python train.py --d_model=256 --n_kv_head=2 --head_dim=128 --norm="rmsnorm" --qk_norm=false --tie_embeddings=true --beta2=0.99 --warmup_steps=200 --schedule="wsd" --seq_len=512 --doc_mask=true
Each number is 128 + 24 x the weight over its row's rms, rounded and kept within 0 to 255. Layers, rows and columns count from 0. Numbers have three digits each. The size before them is the row's rms in percent of the matrix's.

# layer 6 attention value, 256x256, rms 0.132, rows 159-171, columns 0-255
112:127139106146114102150121168150137106152188109147126136100113133120140151137122123132126149100114098139135141116152124146162156146101071103123101109106112127113131108116163067148077152144136135134146124135162171129126089128134106162100133163106139152104171170122081108106114116125067119118108127146103153101127160162149084116119113146133140108165147152147181139156117131128158112113113148106066153150141127126073099143129121102124139134133149093134109151109121153143136169151083163144136131157155109119141136117107144166074126122156130147096137095124132132093109135121103122135121132163146101083116116138100154140126146097133103116121094144112133177123120120105117123052103145107100106154112136153110171133071182105142140155154149142120161130126149178152127121121159159
113:131141090123080113091137142118136135095149108086140151123146132149114108130160086116142131108132127146084122135127079137130096107157105129103137112136137129146129138113082143139080113136101116176114132160150113130139097135123143132092131184122113104119142154114168111097109167153130101132121108153111116029127115102166066157098116122120136140138102141133146142125121106129115107196112134128094142128154124146135137133131121153132149125079134144116141153149137106078113147151110121128129156133142116125111161166123138113165161133131129161108149177140154115168105135152122135103171102111119128155157098095128098138111131123143146140085138107127140129136109091125137131150110149172108146100147069109104141065143130109122144126107112140125187081138145149072152079165098115
107:123107127146123107122139121154128145116139151124088124163210126107156103105125145122110162155131163133156155125111113146129092135117108116106156101155182128150155137153114128163107097098151127151155124158120145123142137109134139083186132138159116150125104142125097117118131142106132148117156158093127095129115146108136133112146119125121117117132148152117181134090115151149111152147117142141138150132147112108075121125143147105123121137154116153122087164128154128142118117099111135115103096129111112170144129114146116139093130146173131158135159054169109103108127090115135118128090150092148133155143102102134138157093135128140175128124193110166131120182186114142138123139150144167113126177113138144107137111177162134150109160126138122180144179102185175140101150178118139
117:137146129145150106083125102107130136175138088146173093073107134139103119168100133151165144129085130124132126104067138111111109073121123115118139134124142136079159149118158109150127121174085083128153132179114118135130121117130153129154124099130160093177134138132093124131100099143115097111114114126135146089088132095151128154131094136149136102116132110148109149110115132173140135141110160162107058138135130162122158087113103119089176139105102123126145123101094119151120130136098133132099146125112149149075088161064121127113132145065157123129148089139172114100119111152140120136141116141141111136083121120127109133093091166120125168098154158155118126118133127120095121138121140158139126157137144129131129164162136109100106087139126091102127129130086100115116170111108136
120:084162097107145117161153149156119122129152129129113174139144120100103085097115150077130152130139127151150107126108171127073153061146166127136179122135078121156138144155097145110155107196107136097136123128116148161128125127164161110171110154108121152111143144125127139185099166092144118117115118109132138133153119126142117176064149116106091125123094178124095129141126114115151127119147114115097129129145100134151127123150078109115105123142132123108114139151139122087164112102140114144175155124084094118121127173116152099146104158083117116147146107132151106107191130090148167111088120106121143123147142111104086108153126126124102173117097158114132131099158104142152116120136141110171113131133157146124132116156110126129137132114125102149136148131180144102147157115132106
111:125166134161123172148110121131116084131156156163115122126096126099094146108101153155117127113135098099137080134121145122130123141111112125118112114092116106129131136143132103126131153148189127155105167109139148141120123137105152149131129116133122123127127178108129160164117145129139154127135108120080154165082153136160114155177137112128128083124137113144097144132098124136150143077105134099136119150138137118154158114131110124126110178194117140157138132128137087107144165110074165140107126152177128132135131120117170107091159162135174137180122126150175154144093133177115112123161156162182130096145109101154085123139122112132125119108186181163131127134144090118125099152111122148092121149153079126106095108133140156112119163077126140139107172106166130117130111156124137
112:090100068169115199125134114130117140105131109134118171143113105130111139110165132130109104115136091139101096137103178105154136135148117140123146131141145138111114089105113096138152146139155146117135156144140114132129096145129119139138142070137132138094127089130121122126095151149177113146117173130146150058139144151113124098136144155133113131127144089147129091074157128105124113165126152186101136143102138127101170097131095125114117113102128125181101133147107080152105112114083164129120097105134134105132086142146168112117139129110135105155148118153159128141127079103108113129136117084146102110120113134133131142164168116109159162112128125122149164145089129113073153142121151148077141057131133161148102091135134101089085140104133102104101128131097129123122142115149113
112:140120113101137113121169111109111119109157141106100097147122117154102141083110104129111141123094146151089126138137104130145107112160118124124120151105063116123133136126139070136098157145124109114131125114153214148104106099137108129118136173142106136127143178124126123114093080085179124136128116131148111149159141098141153126156193095131090171161127153132137122135124126140116130145108178119161126083128138120123182156148112119127098133118123118123127098152084136125065082094134136157137147165184125107123160131129127151097151138083136119133116110130133150146160111146110113151131194158103161119117140135183123109118134132102169134122150164152087138073144131169129142113117140152142140134120120118148163130130115159163127105108119146121157108154149099149141175128144152
111:113117104120147154127117138115142107138097112122162160127126078179121132126165128144131141160126164083134140074142106128132146137146144089125131129127142130156173137142142141106099096108084164138126154169122114146094136146123115124095122129138113142127124124188108167107119102142128108114137109101147138157145139133131151121141151123145150126138149106150077148159111122120155160117153119115105120108100142097115087119167084161150109131112122135060118136091162067128093103153118133098107125122194116124100150092113154115181106100118089101104096119113155105069130134131140164128114127133131092166139095092139153132134114154134133153100130152126145140122168174142122085168160075092135127134124119147164154120108165167122120104113153121123115099108140128097090084144084131
110:140111156120140155129107114147127091192117164125150132130127121136145121114093156135144117131079100145108141098082119135088172107116113130149145130144157167108165131143117148130116122122098108101129123149150120103121153130135092154093129135118136146146138140131124072143128140142152112148121136127159165170148157144093116082139116108127104085100122093102100125106077120123155194122087186108148166058108133158080111086124115132162134142176107133147122128098138136120137120141110144122168118108093124157145149138174096116137085121104133129139110160129080139179142143124108156147170102118093113116152128144153084100117165108142132110084097118144151121124111102096150133151109173147123179137132123116119103117112152141131093117147132112134155158151112138154147095126160168
112:085125166124135131152168152112137132156110107118116139134138099136153144123132137120111172124139142120154131164131139140144155113106146123093057134089153140081124105111145150111106120155143135123150139117126167143113148107125112150109130150082115117096126166126107120099148131163132134120092151185149131162155135131096175118112130129123133129174122144142100094133137109135148124159155104115122164154120102122143143116126168127139114102111131153109146105156125119122121157138126133086143112140128154138098129094095114102184122157134138144091119121111116153164151113111119149188172177124201089103139163162150129117127134128102147138145098144143138107126169113144060139127186157157153156147094121124111111133154112115053161182104128097186148114152152133125140093128117110
115:163074099115136150137161125091136127159123121163142101192134162138122124082094115110099192096147187098139103151166105127123118128119139088138108155144149114127149098148123129115103139140096134103107117149145127141163101112140120068121151136121108128161098151157130082160099128125093124124095165113120098122130122087158149147111085115119148113111078121120046103140149121105107077124127144145148117119153107104132159122138119081124189166148125102106159137148167125124149153121140112152121095151119137105136123096116160138157145099145147114103140159110159144116126121092105132134122126127093104147087136129063153132114166135131096159135115100108137129159146118163109128165139132147104169127132137131124118114126166148148105105119137103128111126144153140086121179125132145
107:141125100155121160100100102129131098148149126109175140137110107111131118150110140178055140170081122136117147118110095141127136147126158096121115113150117137139084117148097123109189123130129118153187151139096156094131113122099164121108095166152147147079133179125120114108156133091105102125096154141123151140132130121054107171122136104159141137116152110157135146142181082111133128131152133134160069116131112128099146098083101097118154099132116162146153176149125159124141101151121104099129119109116160139103127141123133128144158092200148161124142143145144107106147140117157144130124136170138131106146148119098139125123095137165109135127138124176139119138118119095125135112116155146096136127157156166145144142158134126167098145118148106157149124137163104134105169166122122
# layer 6 attention output (transposed), 256x256, rms 0.0913, rows 159-171, columns 0-255
112:134136102104124077134129128152148115142146127112116119139163132132150122166103124113142093136103119111111151151148115142141137124138091113127146123102119107132160125136169110152076150141108135156127177151124134155122083104122151192120178141129104165081111109111095163118107101090078154142142106166110141111145150134135120141108118125085158084114144154129176117100108158149133118133151098091087136158126118155060124123079126123118137109168188121144134119132131145156130163135133086126127114153129154092096126112133135112127106109139141162059119135130140133107124108141126099119120098149091083104132072154125123126170123088082159134132169131121118175113117100136151120129151138127122094121140162120132145121098152115110123118203134131100116115176143173154127119134163127
109:141135107136141088116093168097132065096127113125161175144133110165159143116136066109128102099158127133104101123117101136145139150161151132084093110158152146117143191149105157140112142102111109118139140176131132131111080118110140114124138159148120100119110166166137151141164152170110104117115106152114120122108086124129120147121100164144136128135152124119128112101094115128165126182133107120108129118110103111127139139109145146103185155093112142115137131162124097134138139128102151128113111136140119130159162130141132162167155097109127182103129108126128074169123143157123161138115156145105143145129100134089109122126108154136104137147089102144120135102109080129136117162112124138129134098100123068161105056128118124135160155124120132104185087134084150098121125116094087
110:136119129122091081091141138125146127122134126144120118149161155051154126094187142063092169116098127129158141092125085170113147128101100097136146122141122176148111123159092125139151125132135145132130129144177161095133132153150131116154139126099142170114126114158112131107146115091108103137132177104146127113126084097116124121177141132155134116134168135127163133151126113142103117095133146103111101130109138117126111153139158176169136129126128154138111152127135148135112107156087133114086140194114122135136121127155147166101148136164128151127130091146157083141124101114114120111087120081104132162158113110114132101135138175135178128128136093130067100178139154151117113135145124136109111171123138134109166085150133100134124121173125121138107132131167154135110152181134145
115:184135116172117138093139123129175113129152107109139069108128156180130120103118103165169175115136111110134122108066146091145120113147119130104158131139157144109123166126131109127162126120098122134139104155118114156153103119137145166156149090139121133179112113141148157122134114118114122156117125140127139097116134126129144142146093133128090143129107079134152145093119101169176146143112187140119119093142135148149164116098127155117159141120154116108122116071118092130100118111168144141109132159081092094084109120119147099115131124119154107116196078137119129124168103147142154171126132108129147117065124148097119151110121112144152158150140131143119108149171137173092112136107145141134111143124142072124142125143157134118130104141120076137121139065104117148144153094155129
114:098120097128156111127130087125157128154124127101119169145111100121097090095150113104140139115117092156134080160132152135099124087149128152082144112119084175139131145133081161113136114129101090092122117097104163137079091097118152141103113167127094138139156110101087134159108114094121155116074130145147144096149108127167176135043178108118123125117136145143079129132137165107140140081125141131105126141140121099188134161162093108145128101166070129104155143135139135121123155127120108161108137137153114120109130124139137104124104116116132117137151134159139088134177133122075154139146100111140154120140104134107155151173140112116116194133128130148144101118133112128130133130126118121163133119156139119145136121138109124125135115124084122146092144112162178095147099118109099
109:151130115147107147110156128175128100147079138138112137125135096079120125090058111119120128114159155136140123138092095161152136131126101124115142160091143118128121174133131098169132149167130098132065134122175125131125110134166131154114144130114112120140094151134112174163122111176139074126133099111109131124130127109121151123161141120160134080114167124133135124160098139126111178125145128115128164146143128164134118092152100108154115172172133147151136131111150127109155168089126150120122091151129162118112180125128157161154134141159171112164112109101164112091152153128124157134171162096139146110124080118158117119151129131157141161107149116168125131174155104107099110147119116116095121128155096119127095147172115154106113148135125125104093149154165142114113115167186119
114:133145084135152166131144140156161166129169111105120144163091137153130173134172134125116121142169100135103155144130149122131168156141154140095158134112125142137087132145134105155099154143174112096122156122178088153125104131129122114156153086146159134136143085122126145110150130136177107141114152121143132111127128119115163141109162123146132120122132084164155122116129154093173076142141123120112114119112170136149157087133139127083121126112148126185165141166150110117111134071139172136141129110102089142118115168152163146137167106074095111134102103126137118130131157073125112159144108145126098127093085115112122125125147144127182157129121142129100207105117128103089158142101177109094140099109132126118113131149132120114100127130124111127162119127150107113109163161107103
113:152098141129101105101127111141140122143173119123093147127106136100109141119123107167102146130130105113156132142128108149185141096166110155124102151103089126114129156128161092139151141115133105162179084132141220135132105116138127123139135164129132163154155160113138123072138150125226111107163094159137108115135124102137109123125164156167164114143120111093125175132142137109140149115127149076088139078110136117138110134135114125115107141100161098161125125100083118148095116050130125157126130142173133111110112136127100147137134136122179113117128138108159116148102147099180138158141137155123150164163127140173123122113127121124156131101130139157113116082116108143156150104127128144168138154125131145161129108140133153144136122137153132109130117137137110181134119104145090
110:119113135124113110098097105119110142103097106109148138131147162163125127144111129158143132153073155136161131089105086103154101093120098126110133121104127159156128114089132168086107085122087123154135145132112089110145142144126122145074097145156123118169160137200172124105112109165148140131155099131166137121136113144133144130139162111100121150121102128139127130162117088110158161125151072153080109117109123135099103111131116159127087156103160112140142121100143127149107106154118079091150119143103126141119168125120185152137115115082075109145114126136146097079115161096103170157117124152092129152135106118141128104164112118087109104084123143158116136130129138163099135151146123088126156135105124077131136117164136116140101117122133147109110110084142111101133081127101114
113:137119108086118132122120106158149093161105170136128151126149141064127155149119123138155135144123063153117157102072116143071127112096109115111170112131106162117164091119094118154114124132143096142165116139177125120138141113128094123101106107114120085132111141123108118151138111154104102129112123128144142151179130114126186113150094134094112132107126147152170102130123100137116123149113129167138156087123136140120116116167135113095100137123159106145127123121105149106116108127122140145139155078104139177113137134164122108137093164115134143087112127100104149155115176157162127119157067110114110125101158113109139101068100103134113132145100124128132111098119071126082122102110115172093123095125148112110150085109170120163094109160126105150129126103117134154166156121157129
113:080104138138080163196141124091146143174156077120124131110178174153177135114118148094102164122186133104160124132135115120131135158146150123048108115105157147101097073148120131146118134133112103119108144115129175159126171133141087144132137178106159135079123181135140129129130105140118125111112141139137131157134114116162169094154138106122122118140113119136167119090138121135134130135174116129122176149128152139152131109081123136127164152099141092148138134157115167115081155141135121112143120148157122133122103121117140114132089107139110165116127140094112176102165145080195137126087133137134130156123147133143144124093122161106119116151136119152128119112150141093116114124140114086147105130128111107137128149150133136095132114100106100163141082149145153124105104131108130
114:153126103102136131142133107136114148141146092141156107224140106141122139132090144112084176086106164099130145134138128150155148099118130112100075152091160121132135112107125094124097142118116152094159080130136133122154129149139123119073132134114091117157130148124154109160121092107085141115099179177111077137145117111127162125152128134122149102121118107149058123130167117093135183126098165104128097167128103098151166130145104126127147126115098124148137126105141166131128140134148133112092153136161139093137110110132153115130140124171132159120130107152135124135133132108105110132164146156112114087086082102123143110173125115162121148160147087094142136127168099157142146164123108112122118135116129126125127109086143156142142121111174108132107107145128116131141194153101141
110:148135156123171142119158112124182095128161088111150126164129138114098095131123122138133132133110156146128159147124126160112106127136154108112143114161103147132113171160088101142154124128149151120162147136140158111150144111146170127144130132128145105121141134127143099121155146138095148144115105170092169157130129154108092096191136142116102151103114132128099124110158125099183127123168102123141109136097118156077128090085152122155168138120097147131132119110094188160119115108077110090107125127114137117101164134110110137096102081164093151158192100124137136105153139100109169095174125151125099070175146139138128127092132108126106144104091151151128107161129131112092103102079144153101104133146123129126114135107129133116105132117116104164130091159159131126097148152106101